config.toml
num_hidden_layers = 9
hidden_size = 768
num_attention_heads = 6
num_key_value_heads = 6
head_dim = 128
intermediate_size = 2048
vocab_size = 32768
hidden_act = "swiglu"
norm = "rmsnorm"
norm_place = "out"
norm_eps = 1e-06
positions = "learned"
qk_norm = true
attn_scale = 0.0884
bias = "none"
tie_word_embeddings = false
parallel_block = false
init = "normal"
init_std_qkv = 0.0224
init_std_o = 0.0278
init_std_up = 0.0321
init_std_down = 0.0321
optimizer = "muon_variant"
learning_rate = 0.0155
lr_mult_up = 1.19
beta1 = 0.95
lr_head = 0.00629
warmup_steps = 0
schedule = "wsd"
decay_fraction = 1.0
decay_shape = "linear"
final_lr_fraction = 0.0
batch_tokens = 131072
max_seq_len = 1024
doc_mask = true
train_tokens = 710900000
max_steps = 5424
dataset = "wikipedia_en"
Each number is 128 + 24 x the weight over the matrix's rms, rounded and kept within 0 to 255. Layers, rows and columns count from 0.

# layer 5 attention output (transposed), 768x768, rms 0.0278, rows 343-369, columns 384-511
[[138 127 117 115 110 133 140 132  93 115 133 171 156 114 112  97 168 105 129 158 146 130 128 148 144 126 130 145 117 166 135 183 105 122  78  95 150  97 178 105 130 159 159 161 159  95 159 145 134 138 160 110  97 103 115 140 118 124 135 115 144  94 110  85 136 147 124 128 158 141 135 138 123 137 158 155 153 116 120 152  91 124 118 125 125 130 163 129 138 101 127 150 124  83 131 119 148 114  96 141 157 130 119  99 168  70 133 161 123 101 163 146 143 129 135 128  97 131 156 119 147 135 126 141 137 140 120 123]
 [124 121  86 120 150 122  97 159 118 185 163 134 162 129 178 118 156 169 156 135 154 125 122 141 104 169 140 123 160 124 121 146  99 148  94 124 102 133 148 167 144 124 163 124 108 126 137  66 142 122 112 153 145 156 123 142 131 142 126 108 126 123  60 149 116 105 132 190 119 131 151  92 109 130 164 118 109 139  79 145 109 107 109 123 115 173 106 139 114  86 170 135 141 137 149  79 112 120  79 132 125 103 109 128 136  93 135  94 142 104 169  92 120 138 128 142 150 143 101 100 103 149 147 141 128 140 125 133]
 [167 165 138  96 111 161 128 114 127 144 133 100 139 112 131 127 177 116 120 100  89 136 134 130 146 163 149 116 131 113 184 128 139 121 137 140  92 107 151 115 108 117 124 131 118 127 151 115  85 148 122 177 135 135 145 119 108 109 125 167 138 120 151 162 113 114 117  91 133 125 107 118 116 160 146 122  94 113 100 139 105 151 107 130 155  91 104  98 137 113 147 132 160 139 114 138 144 128 102 157  91 121 139 121 108 127 139 117 145 110 125 106 164 130  99 118 111  80 159 144 124 127 144 137  99 100 139  94]
 [152 155 120 121 103  86 107 111 140 109  73 121 108 136 110 111 140 141 102 156 132 139 167 121 117 126 117 118 106  99 147 114 169 139 153 114 121 141 119 102 165 127 127 159  95  93 163  94 162  70 136 118 161  94 141 122  63 141 187 165 145 102 151 180 126 101 104 111 116 116 107 145 102 118 124 122 109 133 125 128 138 164 109 126 155 172 140 156 179 112 161 105 113 135 198 147 115  95  92 116 143 129 124  93 122  86 143 166 124  90 177 150 131 128 114 167 151 123 105 151 137 106 107  92 153 121 120 157]
 [139 146 113 115 144 106 146 127 147 152 149 116 142 110 126 112 126 140 122 146 136  90 145 104 118 108 114 134 127 161 104 113 106  99 101 101 120  90 137 176 120 125 113 157 114 113 103 127 163 130 129 119 121  83 162 144 132 128 129 140 120 125 118 117  78  88 129 132  90 125 151  91  90 107 123 176 127 159 136  93 148 145 132 105 133 104 145 135 139 138 106 121 184 119 156 118 131 128 153 170 164 154 106 175 167 110 141 129 105 105 117 122 110 108 136 133 109 107 106 146 135 149 125 106 138 146  79  93]
 [118 107 115  80 146 127 143 140 100 141 132 131 115 115 152 117 151 162 107 161 154 144 133 123  83  85  86 119 162 112 129 116 169 117 139 153 118 147 134 111 104  77  96 119 165 103  56 119 127 102 119 125 137  92 155 115 127 124 120 125 118 107 141 106  89 146 132 113 136  91 168 165 151 142 111 115 151 135  97  99  98 144 111 131 157 131 132  71 136  97 135 153 133  50 170 122 163 185 144 151 109 106 154 122 105 144 178 126 152 153 135 120 116 134 133 174  92 133 121 157  86 135 146 173 146 119 138 146]
 [110 121 151 167 113 126 171 150 119 142 168 114 100 129 119 136 155 104 148 128 161  93 119 112 114 159 125 148  98 120 129 153 153 138 137 157  97 105 125 136 135 115 138 125 173 136 116 141 130 156 131 131 122 148 138 113 128 119 122 160 115 123 125 146  98 120 102 172 137 136 131 139 133 130 133 120 134 146 114 102 125  85 158 143 111 131 106 153 149 127  66 128 140 157 119 102 118 112 144 160 177 108  95 146 128 116 137 169 112 145 136 171 120 174 131 117 104 102 114 106 139 167 157 152 128 112 136 125]
 [104 135 152 113 118 141 132  94 153 135 148 108  93 130 128 108 155 101 129 118 150  96 133 147 117 119 119 143 117 107 173 143 101 142  97 123 117 161  96 142 152 114 130 145 124  58 132 142 107 132 146  99 174 116 116  80 126 125 157 118 146 146 189 144 142 126 132 125 135 111 123 123  95  89 126 135 149 111 110 112 141 128 161  96 134 124 124 123  90 171 116 112 104 160 162 150 114 170 135 140 106  79  74 148 146 142 113 121 147  80 150 132 135 142 143 109 120 158 140 103 153 142 138 149 161 135 118 139]
 [ 93 162 148 145 126  86  99 148  92  70 117 115 107 140  95 131 106 159  90 178 118 138 143 126 124 161 110 173 164 124 128 179 137 140 116 113 134 184 130  93 140 117  98 120 109 114 176 145 129 141 123 109 125 100 177 103 107 107 138 161 118 149 124 140 123 114 148 150  85 140 163 126 116 108 125 171 105 153 131 138 123 131 105 117 141 132 126 125 117 143 167 135 122 122 166 137 121 108 121 148 109 120 173 130 132 128 115 109 161 136 131 130 128 141 150  74 110 134 148 126 144 102 138 114 123 128 153 139]
 [156  97 139  84  65 126 165 166 128 126 146 109 142 109 103 110 118 157 132 111 115 150 150 113 114 110 142 117 128 116 105 113 136 132 140 112  90 131 128 150 143  97 133 116 121 134  88 112 153 135 165 112 157 140 141 122 129 153 156 146 158 121 143  91 145 147 136 132  93 115  98 114 132 130 110 118 128 147 104 148 148 112 110 112  89 174 100 109 143 150  91 147 131 136 107  79 145 102 135 137 122 189  86 133 150  86  97 121 114  89 136 131  91 119 113 143 125 180 114 149 105 162 106 105 153 140 117 118]
 [121 117 134 135 127 110 156 108 125 125  94 150 140 147 122 107 147 117 167  97 122 115  75 139 140 150 172 115 123 101 115 130 127 145 126 138 156 160 128 123 148 101 134 116 166 148 105 101 117 114 121  80 138 159  92 123 112 155  76 144 144 145 101 131  90 114  94 161  98 125 126 127 120 140 146 103  95 114 142 121 119 123 128 104 138 112 125 144 112 133 127 141 110 123 161 174 150 103  91  90 118  77 105  67 124 124 123  92 113 101  94 147 171 162 161 136 138 167 127  91 124 136  73 156 174 134 117 136]
 [140 153  82 149  95 108 108 133 118 128  98 131  99 161 118  98 122 158 134 125 131 128  77 167 128 155 109 139 138 165 153 134 132  83 110 106 107 143 130 155 130 135 139  90  85 142 142 130 127 148 150 111 168 137 103 134 127 134 116 163 149 171 148  69  97 158 103 106 135 179 110 138  84 113 157 125 151 119  79 126 110 146 118 113 151  86  98 145 121 117 135  98 163 148 158 137 121 162 100 124 114 138  87 137 126 155 122 173 137 123 138 123 140 131 143 147 133 114 147 126 137 109 128 161 128 125 128 129]
 [128 131 122 166  95 142 150 152 134 103 150  99 158 133 148 111 146 131  86 166 141 126 136 183 159  96 108 136 112 108 143 109 103  96 173 144 131 137 160 117 122 106  90 132 143 102 109 111 123  99 139 122 105 133 114 154  94 128  87 123 146  75 148  97 147 115 127  87 125 145 131 141 119 148 121 118 156 147 133 132 111 110 126 133 140 118 117 126  91 131 141 166 159 148 150 108 114 117 151 191 145 202 156 117 127 125 141  96 143 156 144 164 140 147 148 136 140 129 152 147  98 152 146  97 153  75  91 140]
 [115 146 125 116 117 126 114 153 160 161  99 124 149 154 146 132 137 141 116 103 153 122 118 156 125 127 152  77 150 146 105 122  96 122 145 133  71 157 170 133 158 132 108 161 150 135 123  84 131 144 141 123  83 139 142 103 183 137 102 150  99  79 149 150 142 131 129 139 136 103 105 154 121 114 108 133 119 105 131 156 126 132 111 158 132 134 178 147 131 130 120 104 116 142 154 148 187 112 112 154 169 129 144 117 138 113 151 152 150 115 144 119 136 133 100 124 119 151 111 133 196 180 140 138 135 174 139 100]
 [137 107 111 130 161 122 106 108 122 133 133 114  78 101 114 151 135 141 105  85 150 176 140 122 114 101 143 124 155 109 176 102 157 173 106 122 114 122 126 136  83 109 104 127 158 150 129 115 144  98 123 150  72 107 129 107 137 134 103 100 143  88 117 142  95 142 107 131 122 110 149 136 136 127 147 183  89 140 148 137 134 135 149  96  85  94 123 102 148 104 120 127  66 128  94 113 154 104  79 151 157 125 120  99 130 103 102 123 124  88 113 147  98  98 156 112 100 139 128 100 115 157  93 129 110 156 113 155]
 [121 173 106 127 143 138  99 124 158 110 124  80 126 110 139 108 147 144 113 171 160 161 111 142 132 163 117 108 110 125 101 112 128 101 143 112 163 153  90  93 112 171 124 132 127 163 112 137 125 117  88  84 141 130 151 100 118 145  97 148 150 125 159 138 168 134 117 112 130  96 129 113 116  98 118 121 138 147 152  84 116 118  98 158 143 114 121  91 129 103  75 119 137 136 118 131 155 169 188 162 138 184 160 110 130 116 135 147 150 121 120 142 132 125 121 117 123 171  89 135 123 128 119 126 137 131 169 110]
 [140 105 178 136 154 155  99 144 137  90 137 143 118 102 107 129 131 110 140 116 155 167  89 146 130 128 116 132 117 138  89 104 113 108 150  90 161 114 151 130 119 138 122 119 140 126  97 129 152 150 102 126 114 125 136 115 113 138 103 104 114 166 126 121 104  85 109 121  82 105  99 120 138 171 120 138 151 134 137 133 109 140 144 139 107 151 158 101 168 117 121 158  82  96 144 122 146  89 118 123 148 147  74 103 123  85 116 143 124 113 162  98 160 136 142 137 153  90 146 186 125 103 119 101 173 105 125 122]
 [129 140 149 140  96 148  80 130 122 123 152 107 115 115 144  97 117  80 105 176 155 117 104 133 150 137 143 165 141 119 139 143 146 112 146 139 156 151 152 120 107 113 141 113 103 155 108 123 133 138 143  95 147 112 105 148 152 100 137 153 127 122 135 154 141 131 123 136 125 112 182 111 116 116 178 148 136  96 101 135 144 125 122  72 158 113 163 131 135 156 117 119 140 131 128 138 118 139 156 171 108 109 113 149 118 147 102 125 127 138 114 136 165  93 134 148 127 128 135 131 139 109 125 182 100 161 134 160]
 [138 152 135  96 132 142 130 174 167 114 109 147 136  83 164 147 147 114 103 137 114 129 102 121 108 115 106 136 123 138 142 135 158 111 114 117 103 119 157 127 112 125 135 132 118 147 130 146  99 122 131  94 113 146  92 148 129 111  98 105 134 150 152 116 149 105 121 129 130 126  78 154 100 128 129 104 131 149 113 116 152 113 120 102 119 132 151  89 117 141 142 143 135 108 146 149 132 117 103 159 138 140 103 142 110  97 130 155 107 119 124 122 128 141 125 133 147 163 148 171 112 121 119 139 143 129 112 145]
 [119  93 132 121 120 120 133 132  80 148 121 114 117  93 153 140  97 122  88 100 115 149 102 163 150 105 121 157 128 108 126 144 127 147  85 117 127 119 127 147 100  98  93  88 171 121 128 114 134 136 121 162 172 186 155 160  69 136 113 114 117 121 125 155 149 119 149  93 162 109 126 125 134 119 165 131 155 143 115 152 140 146 120 107 123 139 121 120 141 124 130 128 123 131 165 124  90 104 110 129 105 160 163 152 136 104 118 131 116 119 128 150 147 120 166 142 157 141 116 118 177 120 162 113 155 162 118 153]
 [152 133 122 126 109 151 121  85 122 138  97 149 118 183 134 115 136 150 129 130 121 138 148 107 115 138 153 125 126 141 152 152 138 144 153 123 121 123 138  94 103 114 154 131 145 111 152 133 116 129 137 116 150 116 119 117 132 114 141 107 134 141  87 126 160 119 141  92 107 141 134 158 117 124 108 113 119 119 115 118 135 126 112 103 180 107 127 167 134 126  97 119 142 158  80 145 142 117 116 143  84 136 136 148 128 158 152 138 125 136 119 102 123 119 144 152 117 143 102 135 168 138 101 102 107 105 167 107]
 [105 120 145  99 124 136 116 106 113 129 112 107 148 127 141  93 146 138 122 147 151 109 138 131 136 157  83 104 116 123 117 103 146 103 153 111 150 150 133 115 118 164 160 108 151 116 120 121 167 105 118 140 122 106 137 115 167  90 118 119 108 158 130  92 159 149 177 155 128 136 148 118 106 127 155 173 138 111 116  88 118  95 110 122 111 123 124  89 134 146 141 157  93 159  99 122 111 105 111 149 146 127 121 123 116 112 105  64 145 159 118 122 137 166 125 104 129 137 112 153 115 139 140 102 134 131 154 177]
 [149 114 135 137 122 126 132 128 112 152 145 140 111 131 182 140  96 102 101 161 144 148  95 118 120 145 161 171  93 108 119 160  95  81 129 155 124 145 141 139 136 144 108 161 151 135 143 150 104 120 121 137 156 135 112 145 147 105 129 137 153 130 148 116 121 145 139 116 124  94 130 129 100 133 138 128 128 123 109 151 150  93 120 142 142 129 130 115 125 121 139 139 139 128 141 166 148 113 134 103 213  92  88 106 136 128 152 154 123 139 140 104 140 165 125 107 125 119 104 123 110 121 121 125 147 113 147 131]
 [128 117 105 106 142 134 163 151 112 122 124  98 110 140 123 103 106 141 160 148 124 130 132 104 104  99 152 153 111 167 147 135 117 174 154 124 120 117 128 104 121  84 111 145 110 126 145 105 140 120 195 117  94  83 178 159 125 177 145 138 128 147 136 139  92 142 129 181 193 140  88 121 157 173  93 130 111 147 122 130 149 105 142 103 132 130 125 118 114 103 173 128 149 148 169 139  99 126 109  94 107 144 155 157 131 138 141 151 133  77 118 152 133 133 128 106 113 101 128 143 155 134 139 121  86 135 100 154]
 [107  83  94 140 163 133 132  88  90 150 168 143 152 112 156 113  88  86  83 124 132 124  87 162 176  89  69 141 176 133 144 139 123 130 129 101 168 110 102 122 122 184 105 102 132 145 118 166 152 126 138 130 123 133 138 120  79 116 114 166 139 140 136 130 122 140 133 118 166  93 174 129 132 142 102 127 155  78 146 111  98 133 100 129 124 122  92 132 123 116 139 128 170 118 155  97  92 134 116 143 126 150 168 108 154  97 149 119  80 188 142 156 133 149 104 113  92  92 105 117 139 121 106 142 108  78 128 167]
 [105 124 147 108 137 146 109 138 154 165 140  66 150 148 120 224 124 159 147 157 116  91  93 119 119 177 143 165 142 147 145  80 159 118 145 151 139  94 149 137 107 166 120 160 133 136  96 119 120 113 113  98 185 128  99 137 162 132 142 124 178 125  95 114 164 175 152 140 166 143 118 115 101 123 156 142 108 135 109 123 103 112 135 130 143 126 130  85 154 152 135 101 156 119 162 117 130 138  46 126 136 119 163 118  53 132 106  99 145  94 133 106 128 134 124 126 161 136 151 104 124 140 116 177 122 141 143 102]
 [143  88  88 131 145 123 124 180 117 125 121 143 104 162 155 126 133 141 153 103 152 160 115 131 100 123 151 118 122 137 145 127 131 132 121 107  91 100 105 115 136 130 132 125 160 130 130 123 116 109  92 110 117 102 108 126 117  93  83 131 103 132 110 137 143 128 161 117 164 124 110 178 115 156 124 113 151 134 122 125 103 108 128 129 134 126 168 157 108 112 164 123 108 107 110 124 102 105 141 129 102 125  77 156  96 154 157 150 125 156 138 105 157  94 124 106 146 145 107  98 169 119 136 152  83 131 102 115]]
# layer 5 attention value, 768x768, rms 0.0244, rows 344-370, columns 384-511
[[105 163  86 136 162 175 135 128 111 159 131 117 143 117 156  83 109 103 125  95 131  99 119 130  89 136 124 126 129 113 136 146 126 176 136 125 117 122 129 147 135 132 129 124 134 141 126  72 132 105  82 165 156 111 121 149 122 138 117 128 125 130  83 129 137 151 170 143 133 120 151 104 125 134 174 134 132 163 124 146 123 100 180 126 140 108 118 121 127 118 143 122 144 134 120 147 145 161 157 126 127 120 113 185 122 141 123 118 118  91 172 143 128 156 105 142 130  87 164  73 121  77  61 119  97 132 145  93]
 [156 120  88 140  73 102 137  83 159 160 133 115  99 135 130 133 119  94 129 142 120 140 109 106 158 124 127 153 135 168 171 136 101 108 113 149 124 100 109 139  97 154 113 129  96 108 122 107 121 144 129 146 124 122 175 125 119 122 135 136 163 151 144 150 125 137  82  86 119 138 122 116  90 163 135 125 126 119  98 139 122 122 144 132 105 152 129 169 106 125 152 148 146 156 101  99 164 147 150 153 146 140 111 156 119 139 112 171 102 124 118 136 156 146 105 124 139 108 147 131 124  88 163 150 111 110 134 109]
 [136 157 137 152 110 127 136 119 121 129 113 137 108 146 122 111 143 145 142 107 116 119 139 118  79 127 116  98 135 160 146 161 155 140 175 122 109 147 116 161 116 129 121 128 122 102 160  98 128 121 102 132 171 137  98 135 111 109 136 197 129 137  86 140 124  87 133 145  82 186 134 124 102 130 152 143 105 139 128 144 110 128  61 116 162 118 142 122 111 102 120 172 112 135 171 169 137 148 123 126 127  88 130 149 118 112 133 118 125 110 134 131 168 149 114 142 124 107 112 125 163 125 145 110 120 162 148 118]
 [127 151 126 129 125 161 132 158 120 116 146 140 137 129 175  98 165 125 122 122 115 155 145 114 127  99 146 172  98 153 101 171 102 129 132 133 120  85 167 105 130 173 129 130 133 107 128 134 107 114 131 104 121  89 162 137 102 138 149 132  99  97 143 174 124  92 146 149 145 139 128 145  96  93 167 125 140 127 145 134 150 149 143 122 142 132 124 122 134 166 130  92  89 166 127 139 136 147 115 140 104 146 138 154 137 123 144  98 112 152 138 155 151 101 124 124 105 107 140 151  99 144 103 148 121 146 134 113]
 [131  98 156 105 168 143 133 169 141 166  90 103 122  94 146  98 118 124 125 143 170 103 194 123 148  95  78 173 123  92 134 128 136  76 132 127 126 103 157 108 138 133 106 143  73 154  68 189 107 149  96 135  89  94 120 157 132  92  76 130 134 123 134 143 124  80 126 151 114 146 124  98 193 131 100 106 130 143 148 180  95 121 137 131 158 113 141 170 149 150 130 127 139  92 156 136 122 158 170 116 104 110 157 139  72 158 140 116 121  82 154 177 138 141 126 122 119  88 154  92 115 103 154 158  69 136 132 119]
 [ 89 130 132 120 115 137 119 111  85 164 115 114  84 120 101 126 163  92 106 118 145 121 129  94 126 120  99 123 180 115 126 108 112 131 117 103 154 142 130  85 147 108  94  95 137 119 122 152 113 133 104 105 117 121 144 115 127 158 159 119  92  83 126 118 106  79 158 134 165 113 158 143 123 158 144 201 110 108 133 136 129 114 121 140 103  95 141 114 118 157 111  89 110 120 141 101 143 102 150 149  96 137 125 147 143 120 102 153 183 117 146 183 119 145 136 105 126 158 124 131 174 113 140 130 111 132 159 126]
 [140 146 164  98  92 150 133 100 109 130 102 151 107 143 124 134 102 136 179 105 139 127 117  89 137 118 121 159 111 134 141 150  86 140 142 126 150 171 119 108 146 143 175  88 131 112 126  87 120 113 105  70 167 116 100 107 130 105 148 112 138 149 136  96 155 137 139 133 135 106 123 182 133 108 165 157 133 113 122 123 129 153 123  88 104 139 125 165  96 108 173 152 149 125 170 107 103 155  98 132 117 153 121 112 147 132 120 161 145 112 138 139 140  88 139 139 149 147 146 133 145 148 106 128 121 146 136 113]
 [ 96 140 149 116 131 113 151 123 150 125 114 102 161 135 128  97 126 152 159 164 100  55 160 146 112 171 124 133  87 137 102 133 152 160  99 101  80 128 183 106 135  79 144 112  67 117 148 160  99 137  91 107 127 148 113  97 161 123 146 164 109 148 131 145 134  83 122  99  94 159 158 112 136 107 148 113 134 125 137 100 136 107 152 124 140 114 127 127 115 153 132 134 152 148 140 179 120 156 110  99 112 106 127 101 117 165 127  89 118 106 118 103 122 109  72 130 109 129 167 102 118 136  91 148 133 136 151 150]
 [174  96 171  96 110 144 116 141 118 160 122 116 155 117  92 100 108 191 132 114  80 111 131 100 111 145 125 119 135 107 108 150 103 130 144 109 135 118 176 103 145 171 150 131 106 124 142 151 116 110 129 164 166 120 148 111 167 165 152 112 130 115 114 138 107 122 112 111  95 122 141 112 139 124  96 119 153 106 157 118  91 140 132 116 128 121  92 105  84 170 117 148  75 143 103 157 135 144 119 126 138 166 142 154 133 139  85 135 132 134 140 142 131 133 138  98 119 150 151 111 118 123 142 139 115 140  97 140]
 [112  88 122 123  82 123 149  78  81 100 142 155 123 180 140 104 110 128 165 100 127 175 129 109 173 107 135 161 127 129 103 135 128 147 157  80 150 141 115 139 152 130 156 123 158 181  88 134 149  95 166 115 106 119  90 114 170  94  94 147 144 136 117  98 108 135 102  92 132 103  82 107 159 135 179 132 118 135 134 136 155 123 124 158 115 125 100 142  90 100 136 103 127  94 127 127 180 136 120  95 139  63 140 114 113 101 137 114 164 113  80 112 100 131 122 146 198 153 132 104 157 137 133 134 157 140 146 110]
 [106 128 121 134 116 145 132  82 130 132 124 141 161  98 167 119 121 118 114 143 102 112 107  86 140 169 155 121 133 139  76 148 137  72 141 157 145 150 146 137 121 122 122  84  85 107 139 128  85 169 116 106 143 127  93 115 131 136  81 149 120 144 143 125 155 142 156 133 120 146 126 104 127 133 129 111 152 110 110 143 155 151 159 124 131 129 107 155 136 128 136 161 136 135 169 132  82 139 125 117 130 129 125 126 133 138 108 135 122 106 128 133  95 140  87 127 123 111 143 118 113 136 150 108 170  87 141 116]
 [138 164 111 126 111 134 156 125 153 131 165 120 128 134 145 136 169 117 131 157 130 119 141 123 144 118 113 162 101 123 156 125 115 111 147 158 133 135 132 128  79 149 103 113 123 106  93 134 126  97 129  98 102 137 135 141 122 112  66 131 141 110  91 104 109 136 116 148 118 156 129 121 101 138 138 141 205 126 133 114 140 133 139 153 112 134  96 119  92 103 116 143  89 115 155 178 118 132 112 185 144 155 153 136 122 117 141 154 156 134 108 135 113 131 131 125 107  82 115 127 108 160 155 186 116  71  85 151]
 [106 127 146 126 153 157 100 151 123 122 102 126 106 135 118 121 174 125 130 112 132 110 158 113 117 109 112  95 147 167 127 136 140 100 142  78 127 117 179 116 121 151  97 117 137 107 110 111 133 189 133 132  99 158 132 117 116 138 132 124 113 119 150 169 138 128 150 111 143 143 124 187 123 115 101 147 191 131 140 126 136 161 129 118 144 146 136 158 125 131 100 128 164 149 134 127 146 118  75 169 110  95 149  64  86  78 131 177 116 135 124 124  70 110 152  84 112  78 136 128 139 119 168 154  87  77 148 117]
 [154 129 113 144 140 129  68 147 125 142 108 173 143 126 124 101 124 130 146 143 132 141 148 118 107 134 144 123  93 168 150 110 109 139 132 128 137 113 155 164 115 124 119 124 181 194 146 125 127 125 164 157  97 145 108 140 137 160  98 154 165 103 149 130  99 142 111 105 136 120 130 126 105 131 148 172  90 131 127 127 101 122 126  83 108 100 154 112  91 155 121 123 124 175 100 121 149 143 179 123 120  76 158 158 102  92 135 124 139  96 109 135 153 146 154 145 107 142 142  63 127 106  94 121 103 135 143 122]
 [125 157 151  82 128 107 116 163 111 156 150 113 128 138 121 123 157 184 117 195 148 163 117 116 119 145  80 138 120 101 121 125 122 160 158 125 137 129 139 113 127 157 127 157 138 105 118 122 100 121 127  97  97 135 138  99 161  97 142 104 145  91 145 130 121 112 105 112 145 146 149 132 117 105 127 109 109 109 139 100 146 101 137 123 139 142 160 114 122 154 118 119 113 106 112 130 116 114  84 144  98 149 119 117 108 139 104 154 115 156 125 125 111 146 104  96 139 141 124 142 119 126 120 156 129 139 110 112]
 [117 121 138 134 125 108 139 128 165 102  61 140 138 111 121 112 120 130 164 124 163 113  96 141 167 155 119 143 106 159 114  85 132 127 148 137 126  82 119 137 157 136  66 142 163 144 129 133 127 109  80 140 100 171 142  99 117 128  99 162 104 119 145  79 129 115 130 141 129 173 115  79 156 129 140 111 146 142 142  99 124 170  78 121  89  92 119 111 120 145 106 110 124 106 178 127 156 138 119 101  88 115 123 138 140 134 133 135 141 129 103 138 148 142 112 133 134 132  78 149 125  94 137 135 133 135 168 133]
 [135 120  99 134 110 111 120 149 116 151 168 120 117 174 105 131 138  97 126 121 126 142  91 107 144 119 133 165 129 115 128 121 128 159 133 177 142  86 102 135 145 132 138 120 123 101 109 158 108 147 150 111 115 129 122 115 120 155  99 160 117 134 149 133 121 156 103 119 119 133 124 102 104 137 166 123  74 150  97 118 157 130 125 104 117 136 110 126 146 148 137 125 139 115 111 125 102 139 136 109 170  58 146 145 108 111 108 109 147  91  85 121 136 132  89 145 114 128 123 131 131 178  77 122 108 121 143 126]
 [155 125 101 121 136 161 131 135 125 117 126 149 154 127 154 152 112 117 106 134 134 129 127 136 135 157 122 125 141 129 110 114 130 120 143 142 156 160 141 136 146 144 160 119 137 140 135 142 131 128 119 108  70 181 117  88 134 134 111 134 100  82 106 114 165 138 129 106 102 122 142 117 114 126  97 170 110 161 106  82 147 147 117 214 112 142 117 147 147 126 114 152 156 143 133 145 124 135 117 132 160 123 102 163 148 153 155 109 108 140 150 107 112 168 159 128 149 126 113 133 137 141 145 118 132 122 121 109]
 [103 125 168 160  98 131 105  98 169 154 124 115 152  97 144 128 170 108 124 127 135 110 118 112  91 148 125 119 107 119 112 102 158 183  85  88 151 142 169 148  82 107 151 131 153  99 105  99 151 147  85 126 139 131 143 172 153 156 124 139 127 127 121 147 141 130 190 112 126 137 116 113 134 134 147  67 152 143 106 114 144 164 164 169 105 121 131 134 151 151  99 130 126 122 144 145 106 150 122 152 120 133 125 134 137  98 148 111 135  85 126 137 133 123 128 139 163 111  92 137 128 123 135 125 131 109 125 163]
 [128 130 150 112 156 132 129 147 124 135  99 147 107 131 179 156 110 190 167 103 129 146 107 133 116 144 168 144 122 135 184 147 152 142 129 134 103 114 145  88 149 147 139  96 151 119 178 104 102 145 153 127  91 121 143 119  79 123 185  87 108 147  86 108 170 159 119 161 110 129 115 142 140 114 132 170 132 125 107 152 130 146 114 145 119 143 139 123 105 151  86 110 113 139 108 132 151 125 123 151 121 152 151 154  98 116 146 143 128 124 116 121 143 115 161 153  98 167 152 121 126 111 148 114  81 139  81 113]
 [ 95  74 120 143 143 139 128 155 131 132 169 112 144 156 145  95 144 138 121 136 105 138 134 129 150 147 141 120 120 100 138 115 122 124  99 146 141  86 140 134 118 136 135 130 148 122 119 114 103  79  96 101 107 143 139  86 149  82 153 120 119 155 155 116 133 119 138 131 155 136 161 132 131 162 153 158 149 100 130 146 159 109 158 152 144 145 130 106 121 126 156 100 110 135 135 120 140 137 107 121  98  62 144 135 167 119 104 150 122 174 124  92 142 118 110 132 176 147 113 146 140 121  85 139 168 139  97 154]
 [111  99 169 144  95  99 125 143 150 105 150 107  99 166 154  89 123  97 134 136 163 138 128 102 131 127 100 173 147 151 112 133 119  88 147 143 148 135 122 138 160 174 160 117 113 124 131 113 125 104 146 154 128  99 120 145 124 145  96 104 121 143 143 131 129 144 152 121 101 122 104 114 171 102 117 107 125 165 119 134 117 119 106 117 134 153 100 164 149 139 162 153 141 110 107 122 147 114 126 149 123  99 156  79 125 130 112 143 115 151 133 147 109  84 148 119 174 116  83 128 126 124 118 146 133 163 169 114]
 [120  91 117 104 141 131 111 135 142 143 148 131 156 140 115 100 140 125 127 147 133 157 145 140 132 131 131 151 118 133 103 136 114 109 129 137 127 145 154 125 129  92 131 157  92 110 161 132 148 124 141 104 107  77 128 123 116 138 169 124 122 107 157 119 108 148 125 177 149 124 179 124  91 118 133 172 114 156  93 111 134 121 155 135 104 140 112 174 105  86  95  87 152 153 148 132 108 128 109 110 114 128 152 146 147 135 133 160  96 104  82 147 117 142 150 162 126 105 171 143 123 123 150  97 108 144  90 131]
 [119 131 128 139 125 130 111 115 119 151 133 106 128 100 122 150 179 115 117 153 146 154 131 117 148 150 124 122 129 141 131 132 142 112 137  72 132 125 150 120 106 144 155 180 155  77 128 115 123 145 115 132 110 168 112 111 104 126 127 138 168 152 126  83 136 161  98  91 145 161 140 178 114 134 136 118 133 143 114 161  79 126 170 100 141 133  68 135 104 119 116 119 142 145 128 104  82 138 121 119 145 141 122 151 184  94 121 160 109 187  84 121 129 137 131 140 115 105 107 126 153 128  74 126  78 134 119 135]
 [107 122  94 108 160 123 154 108 140 116 122 142 133 158 163 127 123 131 148 133 132 109 115 150  98 122 136 154 139 176 108 132 123 133 124 155 112 133 105 112  97 128 111 125 125 124 117 153 150 111  86 114 174 135 149 160  95  92 129 123 169 127  95 131  89 135 132 157 138  96 148 115 125 120 152 148  71 110 127 161 123 149  90  90 120 114 195 115 115 139  91 155 141 136 120 109 150 124 117 125 120 150 139 112 127 148 134 182 137 109 148 132 109 111 121 159 134 114 116  97 126 124 113 138 109 182 117 101]
 [150 116 146 146  87 152 134  90 129 137 112 111 148 125  96 165 137 124 116 157 149 130 116 184 112 113 143 117 138  97 130 150 123 142 133 134 143  75 142 158 126 122 199 111 151 117 122 122 121 141 121 155 152 108 139 151 124 105 116  94 129 127 142 129 129 113 148 106 158 130 161 158 115 130 169 136 142 184 105 129 133 127 158 100 162 114  98 135 134 100 124 139 136 123 151 131 131 159 128 106 134 142 117 161 134 100 157 154 125 105  99 112 114 117 168  94 132 131  95 105 122  73 169  85  44 145 110 128]
 [113 150  93 109 127 157 123 120  98 149 173 129 142 131 124 115  93 138 125 117 123 128 138 137 157 171 179 125 125 148 111 111 164 128 140 106 117 119 128 102 126 154 135 148 117 124 125 153 158 105 122  93 153 138 129 142 156 159 162 132 103 130 105 144 140 140  74 146 155 130  94 114 117 142 147 137 152 108 133 145  74 138 163  88 122 140 131 133 107 136 133 114 131 168 108 161 104  89 105 128 102 121 159 100 127  86 103 106 121 122 129  76  93 142  75 209 146 142 108 129 138 132 113 132 135 135 131 145]]